config.yaml
num_hidden_layers: 14
head_dim: 64
positions: "learned+rope"
rope_theta: 10000.0
qk_norm: true
attn_scale: 0.182
tie_word_embeddings: false
init: "uniform"
init_std_up: 0.0442
lr_head: 0.00807
schedule: "wsd"
final_lr_fraction: 0.0
batch_tokens: 65536
doc_mask: false
Each number is 500 + 25 x the weight over its row's rms, rounded and kept within 0 to 999. Layers, rows and columns count from 0. Numbers have three digits each. The size before them is the row's rms in percent of the matrix's.

# layer 10 MLP down, 128x512, rms 0.119, rows 0-127, columns 64-127
093:442474482503490529509526466541501479475521492488454550494484523493553470555494457477471504488484461512476573524511542507444482467455514460489469540518514530497441468507503532494549506488532516
100:471498488480523561481489501522466490489466525488451480495493519446525476491508528503469496504487551509515520539534492534501473468544493527505489489496514494500481544516488518483530522524461522
103:490478503493547480517504520499469500477504500459521548484484513483473498478497489465464499493481515506495479490489495549452481507503461531497544499507501450520530486526519525481502530522491463
100:518531496517463513479504513486512508460522502499447516486517515506481452518514506529475501500486499491461486514492475525510521476487473462464489557486473454500522515573507494498478498530481528
103:542477531552498510492484472516496486478492473483503519470530475473446494489477563496507488483486553472530484561534491436512528519484493484481461504515489528476519483512490535495520502521479496
103:504521471519518483513456506465523500484529521501476520488535502579527567549463520490522530500505519471495481487490536458541513522438486473472457505457512502539522494538481512498537485508476540
101:453532451491480511537503500489481500511519490502539487473504460468543475481507519506533536485548505498527509493551489526507503529479482504483482515458498467543504498490500498526484516507516497
105:493493467517521488527498552494511440494477574461536497522507500470499492493479459486479491489454512514489452483496500483529510494474533518490507497500498507481448517533485497507479508491489488
102:525484473471536455500484481490494464526510541490447477438487516498507540511516469460459428470488479470487503517508477494439516465516489484505485488504462528494510478504473515489538488515464515
098:534536484470497494535489485475465538495502507500525516479509460506460508497527524504457517540503483483484540490461508547508495510495518483481499509539485567482515486557515498489522504503477497
103:462464491523540479480474531446489530513443486523451506496467489488517470504512499522530497510445534502515500505474503494457526526536508494545493490486465527506502491417484502555523555522522526
103:494526500535491473533469481503481518505492474519518497542509518510482507543506461492530471488469528500494494548511472476475531494514478474531489477517481509453500516502508465461509503454477487
099:460562511505512530502531550476522484482510476523544508504477482536506498482492532446465493498531461482486538493479514484539556511526491477517509494544562499492475475499497485501528509512501482
100:489505495491474517479447513467499473510462511506464509464490533476445490517512491467489464515488447462498486512496525508533478529480497531528523476509524525509546502478545548496495484485463471
100:503499492502531510513467495463515509501525440466444505487490502464489489530553500517485459504550512497469503544471530493510513513460490481481491471475479510487533492449537461547496519505532481
104:510504503522506492493519481478508518509521535540462505510538451477480536496521505520505544522503508498482525480462500488501429492499481508532522545483521520472481547527517490539475496497505463
097:538513452478491474505521494453488565551532498479524496474524503506511517478467578484487514502468472507493505468456498514466498500498512501494463541529494539507458463508493486491491499518503513
103:477538492451455458487521483467505450509458512487446502537473489510511492556549489508502514514479542504480508483509494486508513507465523497494470512486509508523500531524496533508499500493499490
104:505456467479473506475511561507542494511520484514443515510513449513488449499510491480511532484518546475470506527498533512500515484479468502478524531525488495500503513506499508489480511522512455
104:440499464497513505508543537525519488536470467503505506523523495500460504495526477511494492522496477524492509502476460507515491512476518511488468504466466514519511491531524513514503504482480500
103:494478523513507499478532491508508483474446561518537514511479527503513453506506542502514504508497482486502511505512507496509528484477492526457503461501484523563532507466514523465516504515522556
096:532535516515524455461493509533525449478521526513470502486532496504523522533509520522470492537503505514486477495449544510480509517473526486451520461524485508486488513508528467495533478478503467
099:501536488507484537474459474499543498488520511503420489479494532492516512493489548430499473455491498527480486525494498498535533503473505504493436485484467493466455498501559521515473521520491502
099:479524502502505514455501494500462489471546465531520513513506557536479555461532513509537543470529498487524537541486462495540515494503490551512491515472511504483479472467503521523475497506470514
100:487513486538536517531465502487537521501488502499466503497504479474492469443463512495548520554470500532496489471458547473504526511532491517524474452520492480480451537519442471478484516471513523
099:482519482511461473521544514496568499517464489486478510502548519471518522495520497523519489531526498543557498521498540455511506494478521540433502514502487513399515469493525510508526472480533516
100:526526502492493488494517513536557513505495492505530471537491468478486526529528496497465458542478465459506553526492516484506475509510479482457498529510436501477464504525491500507568478490473492
106:511482513498515481424489515498499544476487510535475500497518464528561485536512509515490501516537501553529523478492488493512494502506536472519501504527471480533517498490506490509535493529529539
093:487477503509510501486461525486515499518511492468528525512498517491488488499477529480511491525442465491501499481493494519475449542500504494516532472463535488501535561453483463487499560498453477
102:480487452494484476489463492513524517543476509508574495516527466509564485525550512549516509484499521485499509494499501494509486476505547490480546469491509497510481488505474482507481500486524524
101:456531509497492535501471504518515500503506500510445506496488519553520550467457545548489469467500544484500480511500466496473487507478519495523524450499492489541525501531516487531529528494512530
104:516448506539521485500538510452510456571531486532466491511481471500520469509520508483487513491501503494491487492500461503553514516493475520515521510492529538516488480486497506500510493478521456
101:462477472541507543505521515496467512466526484485516489527475510479512508474466513447479549496513490501492499486541475505506568522481449559478533481479527518514501498472510518457490524484510527
096:467543471450484491533495503519457502488484498494513539502536521544545503522500505514463497472471500505478533489455481448501520518514481467511497510497503458483472509492539516513456483505479517
102:498532563506507523506526474462503461480482485450499511504506505499505519477486477505497511526494464546537550464474488507510468506497524537496500511497494540512485489482458503494507514457466552
107:495488461490473460475484436503488496478535494474434514491542509535501502506512513518451462499481512526511507518539452519500517485471505501510477508546519488495502478520482512497530499485512518
100:519495510542500489505473489471510475505537477505461510504472491508521501498494498448441498462532500498484504513530496495511508527518474467543496485490566489521491456516534524503428499487529515
105:495500517514489505500537516523493491507481475512480509501500495511453448539483476541520489520527474496522529512489526526476506492465429486501472501499517481476519504509543483541483503473478478
104:509497527485502498523486539540498525453522438500524518498508538508499538460467537459501502533506505498488528460508513514526526508465466467507536492481551497513516504507481498524517495494526489
094:534514469497520509492502455455534465447516471475522492514467466519535492519488504519510504512486491514494504519424562519501536500505490487497511548491492458506459507537520502478523528498517453
099:478496501471494505485496506536513498487507448525534500471510526492515500528462471505459470500523512499522484493489526473517501484508500473457493523468522484513480465469480499551505496537488448
098:468507485474488466497501500549506537502503477516583515515535521482478533486509532523492472539493520497501473507481491497542510508502525526452505483515521538536490508486525476500494512479492516
090:513458515507543476517488479514509520460492510477544471489465507500566527533530512515472511478500538504458502483498476488473489516516465498466495503505472530471460480473480471477510457533493457
096:512528479480513527530475508508488478484482524500493482515512521487523465471492480487498517513491512456507519463516527507520477480475523523481495500507497467523434467478492495457504509533501507
101:515510495517499514465536508526501523479494482518515469481529496489499511483531515509520522493529502507503478519501481455502511527508472460517465461427470488487498480481462486501507464497496509
103:504528519496476464527521503484487496488462502474488511534519572487492463492523486465478460496489466499527516530519499522520533509494509498525462495493491519521498480511539510522481483482521475
105:488504535536463487444487499473480485487497495477516490501491527476501514512529491477447465516484469483462494511549533463474506515485481494479500476522487502516505511515472539486499505495471510
101:482517486518486544503487476499476459506490583502469500504481445499496514491540512457515519493461519445514515502512483564504501471512474524481490529496532523500477502491496487478555498505534497
100:527517484535505485494450551497474474461497517498557524457461552482466480531506510488495489514490451530522494501476535522517499495468501437530503540486482557486544492512503512490516438480507490
095:508505482515510488467545477497482504523474489497494494493497442519519512489498516471490510506494511459485492448457466480485552461476507501455506520454503443509535492545519479521537503484476504
104:530482466488532467516498528473517514450477532506499508496475440480471467490491502491507531484503502466516490522475513468474496520513528463471474525484515471496465488509489533472504512532540520
100:544511504499523523490528457476485486519509466516470523514554516467526488478500558508526506487520499526504533441502528486501496481519511457525500449526461495500490489495550490485531548497508497
095:478517518515531497470486516439537474502508517513515487505496462466460437523526533515522475459542489522518484519518493501491462480520522534502505493466478488493498473447545539514481498499528492
092:533463460508498527439457535502487522527529530546522518505498458489512555517521499518498494484524499498542484489504529508477448486477471483529575493543507486495517524509518474523493475509543495
099:505492501494510539523481472516496492508502477496473501526462490496467477502496495479535541506483513525494518510536503512508487505513518466510487586548501490500490528505514515524495500460490524
093:470499492480539492501464500542525520447529516533507511515502477469544498480456505519517464485522539478519503480532536524501467499466509541508502493524495475506478512487517508516502543483484463
104:469498449502494536490475511492494488525510519518481505502467520491519507506566476483497504488485422473486518501557506487475462494481470527523527478490525486518529508522507508498522511506527498
106:485462520491547480487490478482493505527479491507521493505537524493523465577508534485458525527522487508505512509509493506500499462503500492511513509525470455513508523529535538508486504494506505
103:519480513509505503469520514523504492521514494481480504538500478473502519528496483556475496500518491491511548508528477489528482492459499527490525468448450473517504539490483514496506520491492469
102:488438555515540520467560510531498500538517505488569506514521466507531518472478488464488504466535469486492498494532482484525467506510522493540502490469525509507508490456477503478501482505495478
096:524502536536513499509514541515476507491508523491454486516524495511486512500483519482497529502532480529514482472494510520474468494534477517500495466496509508496532508507532501552535511474474510
099:508530473497493509520508501494442492474482522508495480496533529530511483535475535457460487485483503483479481529494507490502537473509449439520474508482493491505509524536463479460500496465452493
096:498512440459439504508495512511473494494510493529517509470490481466486537505479502496534494482485520492485455564526487478489482518508496535473496458473509507551464492535492513523495495495456515
097:465454523497547533518526471466545511470522480495506476500520525520482501512482494500524541499527532491499508464534481513474500471473522468538483472506530538502518472528470493552496487543548455
093:494499499461518511433501465486561526560489479483521486508444498489496551547514501505488482483487558456524543564498494452454469480451469499544531520487538519465520473504509471502478480523538476
096:524466495530507491519476457457505485484535488505481486484472531492483505538494529533524523460533558510476456531475458497488517519471486494473463438495524478515446496430511540484472505472534467
094:470473488485481486497508546475490525498557452484499539516516519486471448477516500480530509519514491501484489454521469529516465491466492505521513488495477545511476455495496499499463467501473486
103:506549475524499510519506480485475501519487522495505506498449528508521527482503482479529511492518510496547489474494517481504534497463484516502522519490476507511509519476485473494487495497483557
099:508479506531498462499464518525524496474527531473495511529481515533519539507523454533454492516493512469493490559483494519488509501507503527477516502477473517473509482514432532525534514543470509
104:544551506477512514498504486518501484511492471557509476489510521502520494527484533469503549549526508508468522464517473543512486519495507461490475487508508470489455469534521487479489464508526479
099:512474487531533517498478514513526508468538492548510515506503523514523548560473512511500523491507479472499494506481501486500481464468460496538506551495523509531536511463508516503517504450499518
103:503509489492535511545485495524486526521512485505554466545538474502537489476506512483460475493488470499509516504498516499498480478494535479458500475489497505445472508505487482492498501502511487
106:483477493498492488483494512529531514523517525490591495490537464519529508500467511530470526502485500457513487530525507485490494503506586522482506498498512519518556522529492500510524475477486511
101:481496540516518503461513538513474501495506511533473490453462508496504489490511519467552487494529517512496458490503509505540496459469458499466524491485478454488473491490500452529499512478536556
101:527484548525491501500509495502508508459538478520496469490495520528495493532518461494523484521472510456483536535504475476483495533485491502481483455504510531515505473496499504519513518543447477
104:535491473529482478476541528508471532477500502536560471493531501474477529480519479513479481496502508525504496517485505513490514488475509485428490512481479509490500492524487502488517450535499478
096:537538523531526547502523512473546454538467515526507475471514478502470573503487550454496471508491506497527516510533521524494510528492514466518567499479505467498498542459528502499553481497516474
101:446473519474496513468502478532560458515501470513469497504504494503487491533495470466509510496518469495526546513462530494491482509518474537519480509526473516507508508510490477504480485479498458
091:504477499510491550496506466466484474497528456533528505502526500454479460525529522516498497476542539462467521519533510522500503508527531507567469465499469506488498516454510501481476477509499441
104:537488509500489530465476442493489514464480481497474542467477515500454515461513535475490470496461461477522511529454536494540525458515470516492450463536509478489503516537493543501496492544541507
103:487505494460467544506511495457528482520534470523450490529521489529481532518530486527487487499508483466539520505526474475494484471491550514509481483544481500473518495482478536500500494502483478
098:520491537492562534487497545476464536491509561462539465509469524506513499496490484567492505507453485536540481513476515515498534472514540545479536506496522480525520498539479504491500513497523504
101:519515466524495522480489536534489475483503513536447489527452514449483451477490500522523482547524485466468561535514435474465521457541505477513510469481496490509529471459489489494543483505520502
096:557508475482511512525503484495474485536494462464462514481476497454537505499526516549514526530471547506498475489501464510504496533503480501500479457505509496499493533506527494521492504526498451
099:477491493504512486510470501493481454516471507489482520518536502532526526473483509492486545501463498492511517489527522500517515508491535461520531477479495528532488550498516502513534521549457515
099:432470486455421523513500496488515493482501474471535502505518489494481479511494502489512477502472447537485500478463508515494531523508494501474530460511517490464455501465520511523531492510530503
102:529552549499506499520481443505484511490519527488539513513524484519526544499479504478496509479494483532514482496480501519509500433506510482493499495501513533516467479529536548525501499478488512
100:506479466524469488502484471468486493522540492505444510489470477474480493466498537503501504499500469505468541530491472469508486500484522510520513508494498491503495530493454500544514501516483532
097:525520473520533464502490509537505490513523514497512525480505466490512478496506485497510522496501536493493512515476493508535491430532511539505488520509550488511475478495475507475495477518466444
103:467505519486517489476504479478480512548483532441501515525480484430526507463474511481462521493552542479532557417513474486510494506555522477513474516527561495482503479499503512511508490516523530
100:545530468507552511492482473482490518499468528464457496447459449488518531514475458444520470526542493493534477531484514523493485507508505476532508522491491510503522515480498506513531514533509521
093:424510510487464538498478510503508538528496503480477476472496509537471502533506501534424498467460477453483503534514485478469490499518516490506448563464473497485557483528480487472524504521499510
102:496491523518497504498453485492482482458448520544455480548548493544504430461499500473535508515522468501531518489525499513470481492470517545531486514466534508526490461580513528526496477485464523
097:474514526467440499526519460518466481523494503488517490456488547496534521502523447495451506485521482520514500471455495507509461529537509502496490534491528514521501478467477530532461497457489501
096:487519508522513511540480487497511480478508505519500499508485455478475536511503521497495482508528500494467511475488505474477489539528475497498476475516494543485532497492488533517524491477522538
096:466486461447490509525473522490513496502478520529484543535494494515516525492522486500514444458513489480458555522507465504499526527483492489502516503552505511486555502495465500504494494493488523
094:466488513489484519519525515517504554520523485515489514503487531502535452470510516503535508448485497518536477483450506442454463495500505460534490507498510506522493512525543478543489522464473545
104:476518513487456530503511556550524502499516479525466510523500536507498576496494508507497495501530514520517505521483487453449532531521541534503465481483520478492502533473493499483535529491471536
104:493506445526495491501484528530532471466513543513469503493500504526534479531508535489519503485477518478477492527456503501486539488489459513483498542509465478473521506520518539493470506512482514
102:507509530513508506496478543511483479491484490509515505497526531533450488490542492503489531467495500541443506508561484523521510458524436506491498492504517432468514504472483492508510509492530533
100:505528492480492510523528510461497534534506467489451473480497518516508533469465521502550520489467482506468503508548548541486505522519472536484513513494521507474490518504516510488492504483458470
092:483535516514534489567514520500482505490488502498456496504479501492490501523554442511463516486533503469465493475461488544460468476554487505514510505500475498524477489493502494480500472482503530
099:512544522505514504523500483503473499490467522489496538513462508474478508505464458496503458458524519494534496505473508510528514561451503517478458492499513524536477499491524560518528535501481500
097:516475539500523533480458463496489472482498502515533500522490502494489487529488501517468538505459525508478504512511531511507499514530509517500510452463483463511494528466464483480500494502490500
097:471484505485518516449544507511483499485493508525476529479497461520502507501518513501523520511487480488515528516517509519450453495500474523498532490451472526498518488485511460518461507541488497
101:484530499504512452471485498502480485505498525476457513531501498550491483539476506495495482471488486531513478504488469492482519510477512480451490473511489497540550498480505475500505486496509546
102:488479480505500494517473514465471496485508485502422485492501510521473477522482518485532525495493485493487477490455598505516517527458500512500495492475487491514514525557525485525464527532514504
103:478505535502495524427490539533492507522472514458509535490511564494522448428543481503488523475503512504507510531475505454450502549465481513473523499507454502485502518452437473524459487468479506
098:511579520468550448498498513476530519520503502479490484479569518486534558546478478476531545483508489505490494501519492515522522465463438510506497507493497472521450533492477467460480537472449503
110:497527500488501501489513504478505473506468489481514514509427487524480481501515567526540547475506521505511487496445522504571562513514502538441456485514521483533508525502488471525532477507529497
105:488532459441480512507499507506497484533534501505502503448526511484479547528468524511509515476515516471448456460437483501493511476527489497459521526490428497480506516496558530552493496502472512
096:467482530491535518478553530515505474488480492492490482537523492534503531523507509538471487527515494507536488486543529511490521518519523463504498508538477459492522545461485535516501534509501477
098:491471511520526523485499499483522531514512462477425520484536484512501523528502503486464472498457526450507461452523403479438513500513505522482497532544470526515517483487506544547539465495500509
099:494536513476451479504482539474446476526543533492465488478472459473495498480475505482505503469491467462478505483496502527489444547513502486525517514505522481506501536488533494523500499494480536
101:490535517530472526493520514503507498520462547520499472500535533500474521449520494532506464512501483521473508523494480533480516463545456518518480486520492512501495512519490475491506429487508513
101:482544487522508509474496513556545515490516523495475519514515513465489492547495513537523509521535486518506465495532511502468514479472480477477564536499455463493520513439485542500511521518556553
106:493517506465492479482488540503489514501525489503498485516538529504501483513514501477514432443507487469495500489504530532529502491538507505500534510516524471481510526542512504515505496444509477
102:481518529466499499457492511480513473541463526566463504490470487533461479495523500524463484468496469515511516512484500519473503440480481475483516514496510534501457503457460449534503531460485573
094:460507492493528512476511534529518514512539496535525477492488497506484503453503501466476491483500533489500500496502547467537484530522503496529497505536530462464511496487460500491541518504508464
100:471526499462524482495472515498481490479449497506439519481520479500503489546492496519547493505503489515511467522502508489476476539465535487518499530515510556510484506502487571504501518464529524
100:448497487486520497496540492492500498495496501492505474509494485482539518534524479554528516518518463490498492476537520495547505455504517514499534472525505504552458551499500481522538519501518455
097:492517502541510494505488464521522472489496471441548498503487497480480536490491501534470526512483510491509499518526499499501516499512493504510486468539473514540490552493466539493526522478513474
103:517495497480480497536485490502504514499480512548485475492485533510490503516493461507539504494485505538437514518538513465535487513508528504494472522499439500469520518495486481469476489489512531
094:490518506481481481525472493481499471536468513504483509490493492498516511485520489483514452507495527476499530528482495480528481508542518529460507513471498538455487504481486476494451495536510511
100:476539467440524500503490503475513493488536498464493521539520501469534461528497517540500496496512474511496553479509508497494490498492461474539520508503525525483488488473524525505458516499552503
103:522491482474512484471499488498478490494499507501484540537500465509423541459518526466448542483491507496516513493513479519512496542515480496452481522530473522471491495475470484464488494465484480
098:511463518499469493515478547507530488441535522516423466524528517500501508495525502502500530529500513536518517532522483512482510479499494476542483461546470478501529517478491499509518495518527529
101:507510515499518529504510490519505521516475467488537508482486492573531476519487535468510476503495514537513503476504459474473492498502512484475499524498499498470472446493506483552483488513523510